Weights of a small GPT-style language model, trained from scratch on English Wikipedia.
Size: 8 layers, width 256, 4 heads of 64, MLP 896 GELU, vocabulary 2048, 6.84M parameters.
Architecture: rotary positions, attention and MLP in parallel.
Each number is 128 + 32 x the weight over the matrix's rms, rounded and kept within 0 to 255. Layers, rows and columns count from 0.

# layer 5 MLP up, 896x256, rms 0.0421, rows 108-134, columns 0-127
[[143 145 180 102 152 116 179 127 131  96 136 106 131 110 160 115 105 160 118 163 124 137 115 139 117 151 116 119 127 116 156 155 147 160  91 189  87 140 171 142 117 155 138 167 179 151 163 161 143 107 132 141 122 121 145 149 144 122 142 166 104 121 134 120 116 166 130  91  74 102 103 112 120 170  52 127  96  98 132  70 122 150 128  84 137  77 136 102  89 158 173 122  96 157  95 137 133 126 108 128  64  78 132 134 119  97 131 127 171 118 128 142 152  96 102 150  97 205  77 134  91 194 161 152 169 117 129 172]
 [ 79 143 154 117 175 130 138 176 135 137 101 153  76 122 143 136 106 130 117 114 142 112 122 114 160 112  79 106 107 152 199 140  68 144 198 130 106 166 143 164 152 120 157 149 104 160 166 165  99 151 137 187 159 167 130 115 188 134 105 150 176 148 131 114 154 136 118 141 109 113 164 153 142 118  80 139 131 114 153 115 116 153 118 179 122 139 119 134 144 179 113 150 199 140 131 131 115 154 125 163 117 162 135 132 116 105 173 133 142 123 167 126 119  85 193 127 124 152 121 144  58 145 111 137 132  89 118 125]
 [149 107 128 148 198 145 195  96 138  85 105 117 168 129 156 129 109 118 155 110 132 121  96  27 127 104 134  91  67 133  84 150 125  98 195 174 130 162 134  85  86 116 164 174  93 147 166 145  95 134  77 196 104 116 142 173 102  78 138 147  72  95  79 131 140 176 132 162 147  76 100 136 132 112 129 136 124 121 100 161 193  92 135 137 125 136 138 165 170 193 138 135 167 191 100 136 119 126 155 117 126 166 113  99  73  93 137 161 141 148 111 169  91 109 137 106 132 145 121 127 154 136 128 149 177 118 109  58]
 [123 145 110 140 152 146 108 132 169  88 140 144 136 134 223  79  91  94 120 129 118 117 141 115 179 118 104 104  99 115 173 128 176 119 202 131 124 151  95 141 112 156 155 103  99 135  78 201 137 122 149 132 162 107 101 137 108 159 149 113 155  83  87 130  69 139 166 124 104 139 124  99 139 189  92 129 178 133 106 161 114 208 176 140 131 147  94 154  99 132 152  89 138 138 103  93 178 130 153 150 130 119 101  85 128 148  85  82 132 138 130  93 131  37 158 137 116  97 201 112 146 126 127 130 126  89 158  68]
 [174 150 124 159 161 187 108 146 149 119 175 180 107 155 151  69  84 130 118 140 146 126 163 102  90 135  92  96 114 120  73 109 148 152 160 145 132 100 155 111  89 162  88 176  72 172 121 163 105  79 105 110  86 134 184 120  75  99 150 143 164 102  88 163 157 147 179 116 139  82 129 105 113 131 115 170 151 151 122  91 122 149 200 150  54  42 140  87 161 145 177 138 211 171 103  85 121 126 143 180 184 163  79  88  40 112 100 144 126 145  96 140 132  85 124 169  97 120  94 136  69 155 173 145 129  83 164 102]
 [ 83 109  79 105 119 158 109  82 164 108 160 100 103 113 107 155  93  58  94  82 136  81 118  92 163 142  90 148 178 138 102 141 145 112  86 125 113 102 148 170 177 137 119 156 102  86 135 149 128 184 106 169 145 122 163 135 155 146 142 178 143  61 116 156  67 151 102 141 174 146 129 176  77 122 119 161 148 164 121  77 162 148  73 115 101 105  85 146 184 163 141 121 173 158 143 171  80 102 134 112 139 109 101 108 104 177  80 163 136 182 128 108 100 133 101 193 166 178 125  97 118 129 133 141 132  59 163 139]
 [ 88 127 185 113 122 177 160 121 131 124 142 183 117 155 188 144 145 131  79 132 145 167 151 153 213 145 148 146 161  97 123 114 191  91 150 104 175  90 128 109 146 135 128 223 124 148 151 123 109 124 158  54 134  90 106 185 137 158 134 159 160  62  90 148 137 107 129 110 152 107 133 140 133  99  96  89  91 127 103 152 120  81  85  88 107 100  89  91 127 131  80 180 135  77  51 113 172 134 214 152 114 212  95 170 180 134 205 125 151  84  99 105 159 103 139 115 100 142 189 138 151 155 142  98 184  98 137 162]
 [103 138 140  75 116 167 136 102 155 126 104 182 170 118 178 114 156  96  75 133 180  59 125 121  77 106  78 103  93 213 146 199 158 158 128 120 103 127 147 106 146  82 153 121 121 102 129 160 140 154 105 124  95 119  91  94  56 135 116 128 211 117 130 103 117 102  87 119  82 134 145 117 182 111  99 181 150  98  93  88 113 157 172 128 105 144 124 100 114 152 142 141 117  75 113  83 135  96 116 100 123 106  62 112 123 127 161 117 146 199 127 148 124 130 171 149  85 144 104 180  24 170 131 141 196 100 164 166]
 [137 145 102 161  93 154 186 118 131 118 142 142  92 161 119 105 137 155  73 124 104 117 155 122 165 166 240 108 128 121 152 132 120 152 112 162 110 121 147 103 149 151 127  89 118  94 161 205 145 136 107 125  89 104 148 174 102 155 176 196 151  97 139  77 123 131 150  82 165 102 118 127 138  60 158 105 130 140  98 171 160 104 146 115  89 108 184 148 129 175 134 122 124 166 114 161 116 141 117 173 102 116 121 111  93 126 119 171 147 104 145 173  96 153 160 121 101 123 116 166 128 134 124 146 182 184  92  68]
 [118 152 122  88 197 129 133 153 126  84 179 105 132 113 128  96 101 133 120  94 115 112 132 128 130 134 143 140 111 108  90 101 102  88 114  61 136  58 151 143 168  90 160  95 130  71 149 140 161 126 164 170 116 129 195 106 100 133 179 171 109  99 120 121 164 143 161 134 144 134 135 129 109  43 128  98 133 158 124 141 142 113 104  89  97 115 204 147 110 196 126 120 129 135 123 186 178 101 176 179  41 121 105  70 126  90 102 147 130 199 154 152 136 124 137 116 130 129 139 116 126 131 127 150 119 134  96  85]
 [139 119 184 122 132 114  99 119 171 101 106  97 182  99 156  92 114 136 101 172 176 128  88 136 161 144 122 136 128 158 191 122 133 126 136 144 168 190 155  87 121 151 150 131 191 101 189 177 177 118 136 112 153 162 146 130 150 129 181  82 176  78 101 157  95 189 149 117 111 161 160 106  69 100  63  84 221 116 103 152 159 109 149 192 133 139 115 153 141 165  76 162 155 132  76 165 117 131 115 180 143 137 145 115 132 113 120 151 118 137 204 137 135  85 121  77 146 171 104 109  34 109  91 120 144 113 140 113]
 [112 144  90 135 122 170 114  66 100 142 103 199 136 163 140  93 178  92  74 150 147 140  92 151 164 171 118 120 142 182 149  89 136  52 128  84 138  94 117 124 112 100 101 128 180 101 126 149 137 129  96 101 153 206 124 118 157  68 116 141 114 150 106  98 144 176 127 135  18 155 122 138 127 128 133  88 133  66 117  62 123 143 153 131 139  10 164  90 113 104 112  74 156  81 111 127 151 124 113 158 150  57 136 145  88 158 149  90 171 110 162 104 115 152 145 187  79  82 168 151 140 134 175 121 150  89  88 100]
 [ 98 119 155  85 184 144 135 148 195 117 141  87 192 144 101 122 146  89 203  69 121 132  41  86 143 122 175 105  74 202 144 150  81 194 195 122 135  59 151  32 164 119  86 109 123 101 105 168 132 146 110 103 137  94 142 151 171  52 172  87 103 151 127 107 142 122 151  90 211 135 111 131 145 120 136 149 127 100  93 122 106 182 145 141 124  54 144 136 180 125 113 143 102 144  88  90 152  98 133 135 158 130 130  44 129 102  93 221 179 186 150 120 106 123 148 102  91 206 151 122 104 165 129  91 101 149 120 124]
 [186 132 185 116 219  62 142 124 181  86 101 124  75 113  99 148 101 107 121 113 104 131  61 147 130  85 139 112 101 106 175 157 141 115 152 176 127  54 139 103 150 107 134 101 122 138 118 146 136 105 155 114  90 202 128 116 158 124 114 173 153 136  48  95 186 187 132  65 131 157 152 150 163 184 115  99 104 146  86  73  93 154 128 116 132 111 126 114 128 117  83  83  84  51  42  79 189 161 171 130 137 145 101  71 111 158 125 147 207  90 106 222 122  65 124 135  65 138 129 183  46 177 135 130 126 145 112 147]
 [ 86 128 185 157 160 164 119 116 140 137 123 175 118 135 171  94 140 112 147 147 132  90 145 155 164 106  69 195 108 174 131  53  95  77 162 102 191 101 104 143 120 163 135  75 146 137 139 196 149 128 123 132 165  59 119 127 156  90 156 155 128 116 139 107 117 168 179 171 127 110 170 107 120  81  42 132 172 124 101 131 123 170 143 101  89 153 110 103 104  92 106  75 151 143 114  82 135 111 104 137 106  66  75 109  87 121 129 140 157 153 197 126 113 134 166  47 128  99 106 106 126 112 124 139 131 145  87  97]
 [137  97 120 131 126 210 106 176 133  88 176 158 135 140 126 113 133 107 131  31 130 144 129 139  99 146 136 127 128 156 127 187 114 118 181 127 124  90 128 141  98 185 192 137  98 138  90 186 117 132  65 149 149  76 201 131 109  60 209 141 103 131 129 103 134 138 146  92 183 131 136  96  65 116 142 152 121 105 121  69 140  62 104 144 103 163  85 116 100 121 155 138 182 112 137 141 111 125 157 118 155 161 143 165  63 119  70 170 177 120  71 137 150 163 151 138 184  89 156  46 159 108 139 163 116  82 127 109]
 [188 130 141 166  95 151 154 111 138  83 127 156 105  94 122  39  22 128 171  91  98 149 136  19 132 152  68 125 143 121 112 140 119 152 147  58 104 153 144 145 116 197 139 107  82 118 114 114 143 255 113 112 127  81 168 148  97 136 137 121 148 105 107  92 132 114 102 124 120 128  68 150  90 128 123 143  92 108 169 141 128 142 152 160 172 141 112 128  93 149 157  83 150 102 105  98 139 179 125 135 178 134 126 116  89 124 126 172 160 181  96 112  97 142 109  91 125  92  94  86 122 131 141 151 138 108 146  46]
 [168 164 125 113 135 122 171 131  88 121 153 152 183 110 141 129 101  65 128 117 125 169 136 105 167 135 158  94  35 151  99 129 120 114 158 140 135 157 153 138 150 110 116 171  97 141 143 143 116 130 111 126 132 103 106 129 149 102 104 129  96 109 136  98  93 106  98 115 162 124 156 128 156 120 108  79 133  81 120 145 188 131 166 179 140  83  94 106 121 148 188 121 151 113 111 132 107 151 140 123 105 145 115 166 139 141 121  93 152  81 139 140 146 136 138 172  79  74  81 177 112 121 156 128 112 136 131 106]
 [210 165 180 121 140 157  51 130 165 100 100 157 175 118 151 102  93 159 103 140 155 150 167  93 152 135 136 151 129 103 133 102 135 125 174 120 178 118 164 143 109 185 114 179 102 103 220 124 154 149 112 129  83 149 133 117 178 143 124 123  94 104 105 149 115 149 116  88 105 123 144 146  98 142 106  73 164 137 159  61 104 144  97 125  74 113 177  70 159 161 111  69  98  89  85 121 159 167 168 130 107 168  67 111 136 166 133 174 184 115 128 155 133 120 144 123 183  84 154 112  95 171  75 164 147 132 108 141]
 [131 145 147 145 209 126 104 120 136  92 124 119 171 122 130 159  80  85 124 106 173 103 118 144 156 126 177  96 137 184 166 103 118 131  99 111 106 100 135  80  81 176 143 131 178 169 157 131 159 158 134 179 111  88 100 165 215  87 172  95 115 119 118  92 118 119 112 104  87 135 161  88 129 117 103  83 146 139 164  85 115 133 142 134 121 138 131  68 132 143  60 112 173 112 147 135 148 111 171 130 135 169 157 155 164  99 137 119 162 146  90 101 110 120 157 132 149 128 164 113 124 161 120 111 122 131 105 116]
 [107 101 174  77  97 237 131 158 107  95 151 104  88 199 161 124 134 161 139  92 134  89 129 130 117  93 134 111 131 131 136 104  92  86 159 167 117  75 137  87  97 136 143 116 200 111 163 151 202 178 115 177 148 116 121 171 132 111 131 165 113 180 149 146 161 130 106  92  54 160 152 152 131 114 126 163 109  43 149 134 105 100 168 138 139 131 156 139 126 124 159 150 125 147 154 150 119 128 100 133  86  80 159 129 143 117 115 144 142  88 112 163 145 180 146 103 121 136 129  99 121 123 143 158 137 167  97 122]
 [134 161 116 100 118 184 118 108 115  86 143 121 114 116  87 155 131  88 128 106 103 149 141  99 162 105  75  60 188 104 111 175 179 114 162 159 145 169 162  95 114  96 114 127 167  85 128 118 122 159 152 124 106  71 130 155 107 134  69 125 141  80  69  76  94 127 124 125 102 111 159  99 164 133 113 129 165 147 142 159 118 168 109 144  71 118 105  73 175 107 105 125  73  82 144 107  87 108 127  98 137 146  67 126  75 130 149 115 168 146 144 123 122 111 107 175 127 129 146  89 149 206 193 142 138 161 118  75]
 [134 132 130  77 148 145 150 129 185  94 160 162 149 112 119 151 129  85 130 138 142 185 113 123 126 141  63  81  76 175 121  83 101 133 177 173 143  91 191 116 132 180 111 117 131 112 186 180 175 146 130 165 114 126 148 170  96 169 163  85  62 130 139  80 149 160 160 133 109  53 157  83 103 155 132 181 125  44  85  65 108 200 111 169 146 109 194 121 132 152 184 125 179 173 117 115 100 149 127  84  59 148 102 165 132 164 149 150 170 138 179  60 110 170 134 167 139 119 169 184  95 182  90 101 186 135  97 119]
 [137 140 126 138 126 118 158 110 245 113 159 112  35 144  87 135 117 158 165 122  90 171 118 110 136 141 128 105 105 189 129 203  86 168 125 155 128  58  83 103 117 130 156 124 108 116 120 162 107 169  92 123 111 107 123 164  82 136 152 130 108 115 140 107 111 104 125 109 150 119  78 129 148 169 126 105 134 103 116 106 126 119 155 126 135 121  99 159 136 208  92 154 114 165 135  44 141 145 137  91 122  75  96 103  75 127 102 170 133 143 228 136 100 126 200 139 120 131 101 121 169 134 148  73 174  83 166  73]
 [115 141 127 133 158 180 125 136 114 134 110 127 116 134 189 118 108  80 145 122 144 144 108 110 159 109 111 144 142 156 118 194 131 119 143 125 117 132 132 106 118 103 142 198 125  91 154  82 174 115 124 130 148  97 168 158 120 146 143 173 205 107 123 158 161 117 111 173 132  94 169 107 160  95 103 125 146 135 122 108 122 163 104 130  85 121 154  76 126 129 148 137 160 165  83 182 103 131 122 145 143 150 125 133 151 116 170 113 168 175 139 137 127 146 140 111 109 138 115  53 148 127 182 109 107 130  68 138]
 [ 96 152 106 153 161 156 117 160 135 126 140 178  91 193 183  80 112 113 112 160 178 148 154  83 121 183 148 211 127 136 141 187 155 135 157 134 147  48 154 137  79 119 143 129 142 198 152 107 175 128 132 141 110  86 156  77 113 147  96 121 152 131 134 172 184 122 154 118 102 145  73 124 143  95 107 131 171  93  72  98 122 132 216 135  73 105 167  68 127 113 139  81 184 148  82 130 124 148  90 117 130 111 133 119  89 164 194 106 154 184 129  83 128  65 120 157 123 145 125 112 132 123  96 149 118 121 136  91]
 [138 132 129 111 143 176 136 170 132 145 134 207 136 154 156 108 107  66 115 138  72 137  55  96 167 159  89  75 171 137 197 140  75 127 146 132 122 116 141  74  75 162 150 155 150  82  88 134 119 100 161  96 130 165 147 222  77 128 101 120 120  85 106 110 135 146 131  81 105  70 104  71  87 114 124 125 107 126  95 161 111 151 132 137 104  76 145  89 132  59 143 117  78 119 130 157 203 119  95 168 116 134 107 111 103 146 143  89 182 116 164 167 109  78 179 110 105  94 130  68  82 150  62 108 142  89 139 148]]
# layer 5 MLP down (transposed), 896x256, rms 0.0324, rows 108-134, columns 0-127
[[135  65  72 109  61 135  85 114  82 100 160 117  96  73 105  89 147 117 114 100 130  84 156 171  94 102 141 108 103 103 119 132 147 130 142 145 146 120  81 151 105 134 157 120 119 104 103 119  99 105  75 122  55 119 148 140 154  89 132  95 107 139 145 176 211 121 151  91 131 189 141 152  90 115 129 163  85 145  89 101 123 189 108 153  97 148  79  71 150 110 105 112 238 116 119 122 158 106 160 103 139 155 172 154 141 170 114  79 130 148 107 145 143 149 131 123 150 126 182 136 154 126 131 127 171 161 137 129]
 [165 156 132  80  99  99 150  36  56 107 115  40 145 149 140 128 140 157  86 115 169 165  99 149 143 137 117 130  99 229 119 106  99 137  69 139 165 167 110  95 130  66  96  94  90 107 147 183 139 172 134  56 107 112 117 134 134  77 159 127 128 106 114 121 152 135 133  88 157 106 117  87 157 172  91  91 168 112 149 180 100  84 170 150 102 115 117 209 108 149 124  93 108 159  84 138 118 145 113  85  85 109 107  80 190 119 115 130 137 125 110 157 123 184  96 145 143 145 144 144 145 126 139 136 168  98 182 125]
 [175 150 128  73 131  95  71  93  91 122  95 165 129 125  94 135 116  92 110 147 104 192 124 190 149 126 129 141 147 132 184 140 118 105  58  82 145 135 207 155 176 161 121 124 202 100  48  72 149  63 139 146 170 161 122 153 190 154 136  63 172 100 111  82 168 133 153 115  55 160 146 166  97 101 143 120 143 124 181 116 149 150 141 126 131 117 117  74 131 120 136 141  92 155 152 153 141 142 117 179  98 125 152 129 103  75 133 100 129 101 195 128 139 125 115 154 104 109 134 117 160 134 103  45 190 134 127 131]
 [137 179 140 133 111 161 152  93  96 119  76 152 188 155 111 118 181 129 146  86 179 128 117 115 145 121 138 102 152 114 100 104 119 146 106 145  76  89 119 150 140 196  97 203 108 132 137  91 154 168 163 139 138 133 175 169 134  99 158 147  77 147 128  91 191 137  85 154 169  73 125 129 150  96 140 170 144 121 163  70  98  81 119  94  96 159 156 101 165 135 127 148 115 115 145 180 122 116  77 145 110  93 149  90 134 114 118 187 127 108 144 140 133 173  99 137  84 152  81  79  81 114 155 100 128  79 138 153]
 [128 171 118  68 112 124 110 152  65 127 110 119 191 129 191 185 155 111  78 153 144 129  97 120 175 105 146 130 188  63 192 161 148 126  97 119 160 193 159 144 107 114 119 221 162  59 139  61 146 181 185 141 187 142  80 190 135 133 140 105  69 126 141 140 131 134 137 134 123  75  94 170 102 138  91 118 130  93 153 120 150 157 147 138  94 166 154 161  73 137 134 124 105 118 137 150 150 137  68 169 119 157 112 193 108 215 152 103 158 101 137 124 143 137  97 139 122 102  76  87 112 126 106 112 144 144 166 146]
 [ 85 102 111 153  78  84 152 114 165 108 154 126 165  99  91 100 167 173 127 132 167 128 138 170 110  97 170 111 101 145 135 163 122 131 124 139 120 123 133  98 112 120 136 141 124 190 112 153 160 107 109  37 122 140 165 161 175 115 157 105 153 204 108 146 134 115 171  82 126 115 238 116 130 119 137  63 122  88  86 166  93 145 174 166  86  92 103 165 117 115  82 139 130 117 110  99 124 122 105  82 130 154 162 149  89 114 132 115  83 112  97 140 158 134 132 149  78 108 114  98 142 100 130 115 144 147 122 125]
 [152 140 117 171 156 141 181 143 110 135 114 113 130 118 135 152 141 115 160 144 101 136 146 126 105 113 104  69 148 137 163 117 144 164 113 106  81 114 180 178  94 153 160  91 140 130  96 129 120 168 102 179 113 170 205 153 150 131 145  52 165 131 155 116 161 139 130 136 144 122 125 115 122 186 133 123 163 156 143  82 127 167 116 128 135 168 117 163  88 151 147  84 118 101 113 184  84 171  70 168 152  78 155  73 103 189 110 121  99 141 186 144 131 191  94 118 136 134 100  46  61 124  81 107 125 150 115 164]
 [168 129 157 165 136 115 152 148 160 106 187 116  88 125 128  56  79 147 168 142 118 127 129  97 167 105 188 146 136 129 117  54 145 126  76 122  81 129  56 166 125 162 154 126 121 140 127  98  90 123 121 151  92  78 165 143 124  63 146 119 119 120 112 103 129 151 172 119 164 134 143 142 119 151  74  44 137 141 138 161 109 129 125 113 123 157 101  74 153 164 145  60 148 185 145 101 156 119  72 135 139 121 143 121 127  69  87 113 130 156 100 153 118 127 137 130 157 101 184  89 183 163  83 137  94 120 175 134]
 [ 89 127 141 141 140 167 124 146 133  95 129 121 138 114 138 106 151  66 165 135 106 130 140 127 146  89 111 142 106 104  83 184 132 134 213 107 181 144 163 146 131 133 176 114 153 107 134 110 143 163 156 118  87 139 141 105 116 121  97 140 133 171 139  78 117 126  32  96  53 162 145 157 138 106 119 144 105 108 114 102  81 109 134  71 187 155 140 104 128 117 153 126 106 100 131  94 157 148 157 113 106  90 153 153  85 174  76 123 161 136 152 110 133 119  96 145 144 105 136 111 148 103  61 135  85  88 144 101]
 [ 94 140 144  97 146 111 143 110 154 165 101 100 155  92 109 182 129  95 102 113 130 133 159 172 119 162 154 116  95 114 148 150 128 166 165 113 120 165 118  96 140 104  61 161 121 119 110  82  97 124 146 155 127 107 119 118 142 111 115 109  75 209 148 118 111  36 108 112 201 153 118 117 170 158 122 158 129  93 166  94 117 145 130 116 167 167 109 115 133 126  92  78 146 132 164 153  92 145  88 104 163 135 189 135 136 115 181 124 141  92 118 173 129 111  93 133 135 114 162 166 140 148 122 131 153 118 109 109]
 [128 104 169 147  91 111 129 146  98 101 187 151 134 177 116 156 126 119 159  93 104 108  78 154 163 117 120 161 106 152 106 133  93 150 114  86  65 140  85 135 181  88 135 144 116 101 100 106 128 132 142 141 108 123  96 136 115 106  94 120 106 136 149 144 118 135 126 129 128  92 106  91 145 169 159 117 108  45 136  87 137 120  73  90 128 182 131 183 136  75 174 120 120  40 145 144 151 141 112  99 155 137  75 167 158 180 140 137 118  50 117  99 116 139 132 151 145 119 203 131 190 123 170 106 155 122 122 130]
 [125  48 126 163 149 130 142 119 121 110 134  71  88 105 133 139  89 173 131  57 118 111 148  82 121  73  91 141 102 159 167 173 149 169 134 135 149  75 133 112  87 176 178  75  67 170 118 151 133 154  93 200 111  98 169 126 122 105 123 144 110 118 106 130 170 124 115 103 187 119 138 122 100 115 117 153 150 168 110 160 129 110 124 136 114 187 113 133 124 164 131 174 115 140 124 112  87  68 161 120 107 140 116 126  89 179 174 120 102 175 155  79 126  73  85  90 138 117  92 123 101 137 131 129  64 113 140 127]
 [200 150 168  92 129 155 130  98 139  94 102 141 162 169 137 137 140 185 133 164 156 112 134 195  94 128  62 148 142 111 211 121 139 138  50 123 120 151  81 179 147 143 134 126  95 171  88  63  98 168 170 132 189 187 138 160  55 190 107 183  32  72  97  99 119 155  97 142 109 130 138 117 115 143 171 158  97  49 218  99  66 104 114 195 168 222  71 126  97  72  95  89 164 122  71 106 164 195 149  98 164  93 132 117 206  68 150 155  93 110 108 150 167 149 158 167 124 124 105 155 165 121  81 214  99 152 187 116]
 [ 82 124 160  84 127 160 169  98 154 103 116 140 114 122 222 108 173  92 144 121 126 125 162 126  97 140 143 125 141  93 131 102  77 116 182 151 100 111 167  91 103  96 122 119 148 178 134 141 223 155 190 109  99  46  85 143 119 172 113  74  58 183 193 159 123  78  58 174 108 169 158 122 138 126 151 137 127 147 133  85 186 164 111 135 101  68 141  98 151 138 176 205 152 181 146 154 114 154 157 167 139 164 129  58 112 107 162 130 142 132 157  79 147 142 143 121 147  94 105 120 115 164 125 137 102 147 133  85]
 [135 126 101 117  96 145  87 144 173 153  69 102 182 108 161 164 170 152 143 125 179 190  91 146 126 132 130  98 161  93  73 193 153 191 116 131  81 125 146 132 154  94 153 189 153 110 188 149 125 132 177 147 127 132 165 132 133 174 107 175 184 123 127  94 152 141 116 133  64 111  90 148 114 157 181 110  90 109 113 168 101 117 183 137 108  94  71 112 144 124  79 103 100 125 167 151 111 118 122 144 129 101 154 128 168 169 102 151  85  99 137 139 147 123 139 173 142 126 113  84 126 108 177 110 119 117  89 148]
 [103  85 116  85 119 130 153 114 128 108  96  79 156 164 138 149 199 138 127 172 144 150 185 120  67  82 146 163 100  98 147 154 119 112 107  73 161 170  91 111  98 155 177 151 150 153 144 117 114  92 191 115  94 144 104 146  95 104  95 112 105 108 146 130 117 162  84 124  87 120 144 156  95 150  94 133  63 119 101 174  81 163 166 167 114 134 117 128 140 147 132 151 137 108 123 158 135 171 157 162 127 132  51 123 130 126 154 167  85 153 219 109 128  90 120 183 148 112 134 129 121 100 113 121  44 127 118 144]
 [152 123 120  74 133 136  78  84 109  91 148 134 111 169 105 107 145  72  74 124 105 127 119 161 149 137 113 143 127 122 164 131 118 108  92 133 176 162 143 173 148 111  99 106 149 110 189 125 107  20 178 110 112 118 136 111 117 170 130  92 109 141 118 122 115 101 137 107 103 167 132 202 170 141  96 145 174 144 120 109  89 101  84 154 103  57 117 111 147 128  46 109 144 115 128 157 184 109 153 171  91 120 115 135 143 146 128  62 118  84 159 134 140 113 154 123 104 149 162 154 121 108 113 113 131 136 160 149]
 [105  95 110 122 112 149  92 123 140 113  82 171 100 110 127 118 126 160 175  99  60 123  95 164  88 159 131 124 165  82  92 103 155 147  84 150 159 100 177 152  64 130 184 126 138 141  99 166 128 167 125 165 114 132 119 127 150 148 119 160 120  88 125 139 110 149  96 175  67  85  78 174  83 111 170 146 100 174 156  92  96 171 101 123 107 161 169 141 156  87 148 130 167 127  83 121 119 102 151  98 138  77 155  98 128 120 122 148 131 155 121 120 108 150 121 150 218 199 117 114 110  94  66 111 100 123 121 166]
 [ 70  98 110 137 132 114 195 170 136 147  71 111 104 121 113 137 155  83 125 202  94 135 155 153 161 130 117 130 109  60 146 134 137 145 102 147  76 148 149 154 140 115 158 168 103 152 110 141 162  81 121  67 124 154 119 173  93 205  94 123 151 173 146 127 167 131 169 145 100 103 169 201 203 142 166 160 108 156  95 163 175 138 123  74 123 139 133 156 112 102  66 208 134 157 110 138 131 105  90 150  97 120 153  95 150 176  97 106 119 102 138 134 162 132 168 122 129  90 130 156 102 147 176  83 147 103  97 149]
 [119 151 119 147  70 128 153 134 111  99 145 162 108 136 126 153 139 132 127 148  78 140 156 138 135  81 110 120 125 110 144 160 138 128 154 155 165 135 112 126 108 156  82  81  96 138 116  89  98 110 124  85 114 129 140 108  80 135 135 163 162 142  68 141 126 123  83 151 184  78  65 136 108 134 108 175 112  64 107 117  58  79 179 141 116 112 135 155 149 136 183 129 101 130 111 109 128 113  98 138 101 108 167 128 121 151 129 161  75  80 171 127 128 135 154  98 106 173 145 168 106 110  80  57 130 170 111  85]
 [133 139 105 133 136  89 109 164  58 131 129 162 129 110 160 146 108 147 141 105 153 120 130  89 126 140 108 151  82 159  72 130 119 112 154  98 106 142 133 124 129 143 111 109  96 122  77 118 139 176  62  82 143 137 117 139 121 126 136 125 158  30 154 106  62 124 146  93 150  90 119 146 112 114 121 112 127 189 101 131 182  86 115 131 136 135 106 128  80 119  73  80 131 166 136  95 154 144 161  76 125 169 114  97 119 149  82  89  54 137 145 119  71 165 107 108 138 121 128 142  68 136 112 167 152  95 115 146]
 [144 154 149 173 177  93 126 183 171 114  81 125 136 116 223  94 130 123 140 131 121  88 119 157 126 138 144 137 156 115 132 119 155 173 140 137 128 119 108 132 111 156 163 107  95 153 105 170 130  61 194 122 144 118 139 141 118 179 155 148 166 146 170 153 113 108 107 164 186 104 121 149 124 108 143 113 114 120 149 176 128  63 147 111 134 119 163 165 114 176  90 120 132 175  80 163 108 147 106 168 108 128 131 168 115 104 107 105 149 187 142 154  92 146 110  97  73 143 135 151 106  64 123  87 110 147 116 151]
 [ 69 162 100  83  41 171 148 196 138 123 116 131 105 137 132 165 162 204 115  32 155  97 108 111 106 135 129 115  81 151 123 144 101 125 114  82 102 122 114 150 110 136 113 171 165  98 120 165 119  77 163  87 135  69 174 112 169 154 133 134 140 181  90  90 144  55 124 115 186 197 102 112 110  84 120 104 129 101 153  95 139  90 172 156 148 139 108 121  91 178 121 143  99  30  81 156 107 157 171 113 167 155 131 124 172 111 178 129  81  84 129 151 107  64 116 120 102 181 141 134  99 110 102 118  88 187 123 197]
 [146  94 172 135 103 163 191 137  59 108  85 142 156 139 106  84 118 111  93 138 108 156 187 154 109 131 137 113 111 127 138 149  89 117 161 104 133 141 171 124  68 156 107 164 109 121 147 117 148 163 156 128  84 119 167 173 149 166 129  98 116  89 126 100 117  74 121  74 104 124  66 181  39  56  83 183 141 137 120  97 125 131 127 164 161 163 114 130 162 131 127 132 116 119 117 125 127 120 100 161 191 116 145 178 139 137 103 113 102 179  91 107 186 171  51 184 146 129  97  93  73 124  87 153  74 110 118 153]
 [124 135 153  75  71  75 140  69 124 110 166 110 100 158  73 138 145 151 129 140 122  98 162 154 126 204 137 114 107 206 166  82 126 117 128 106 147 147  98 109 144 151 157  94 153 166 125 134 106 114  95 150 109 149 114  80 107 119 131 112  50 157 179  80  75 166 151  68  86  93 132  58  96 147 105 107 168 113  89 128  95 130 113 162 143 189 111 180 117 163 106 144 157 124 165 110 166 153 116 116 136 136 138  98 114 159 126 157 132 148 113 128  90 129 142 122 129 138 156 143 130 109 117 184 125 104 168  88]
 [109 103 175 170 106 155 123 142  77 148 113 107 112 155  61 138 141 119 114 107  89 173 132 184 124 126 135  90 146  88 143 117 139 138 111  85 105 159  97 169 139 131  77  94 173  84 113 129 120 137 142 119 117 102 134 114 132 148 123 165 129 154 104 120 140 132 136 126 147 143 151 197 140 119 124 140 115 138 149 125 103  94  95 129 107 102 100  91 140  86 156 197 161 122 135 147  94  99 138 151 127 103 160 161 100  63 133 175 125  56 121 158 103 104  94  82  91  94 103 163 122 114 163  77 161 126 101  81]
 [152 111 124  94 104 143 146 134 165 110 127 111 140 112 160 130 194 173 138 160 141  95 176 121  90  60 164 103 181 139 133  94 175 157 120  73 157 114 104 150 153  98  72 120 106 112 111 140 132 151 151 132 146 102 118 157 143 114 139 123 153 159 151 142 161  64 151 126 154 193 127 158 170  95 142 147 186 145 139 199 124 126 138 154 132 121 113  44 148 177  70 122  96 106 112 141  62 134 146 131  97 128 150 157 137  89 173  63 170 131  95 150 187 125 103 118 162 143 104 147 138 178 106 116  73 154  96 110]]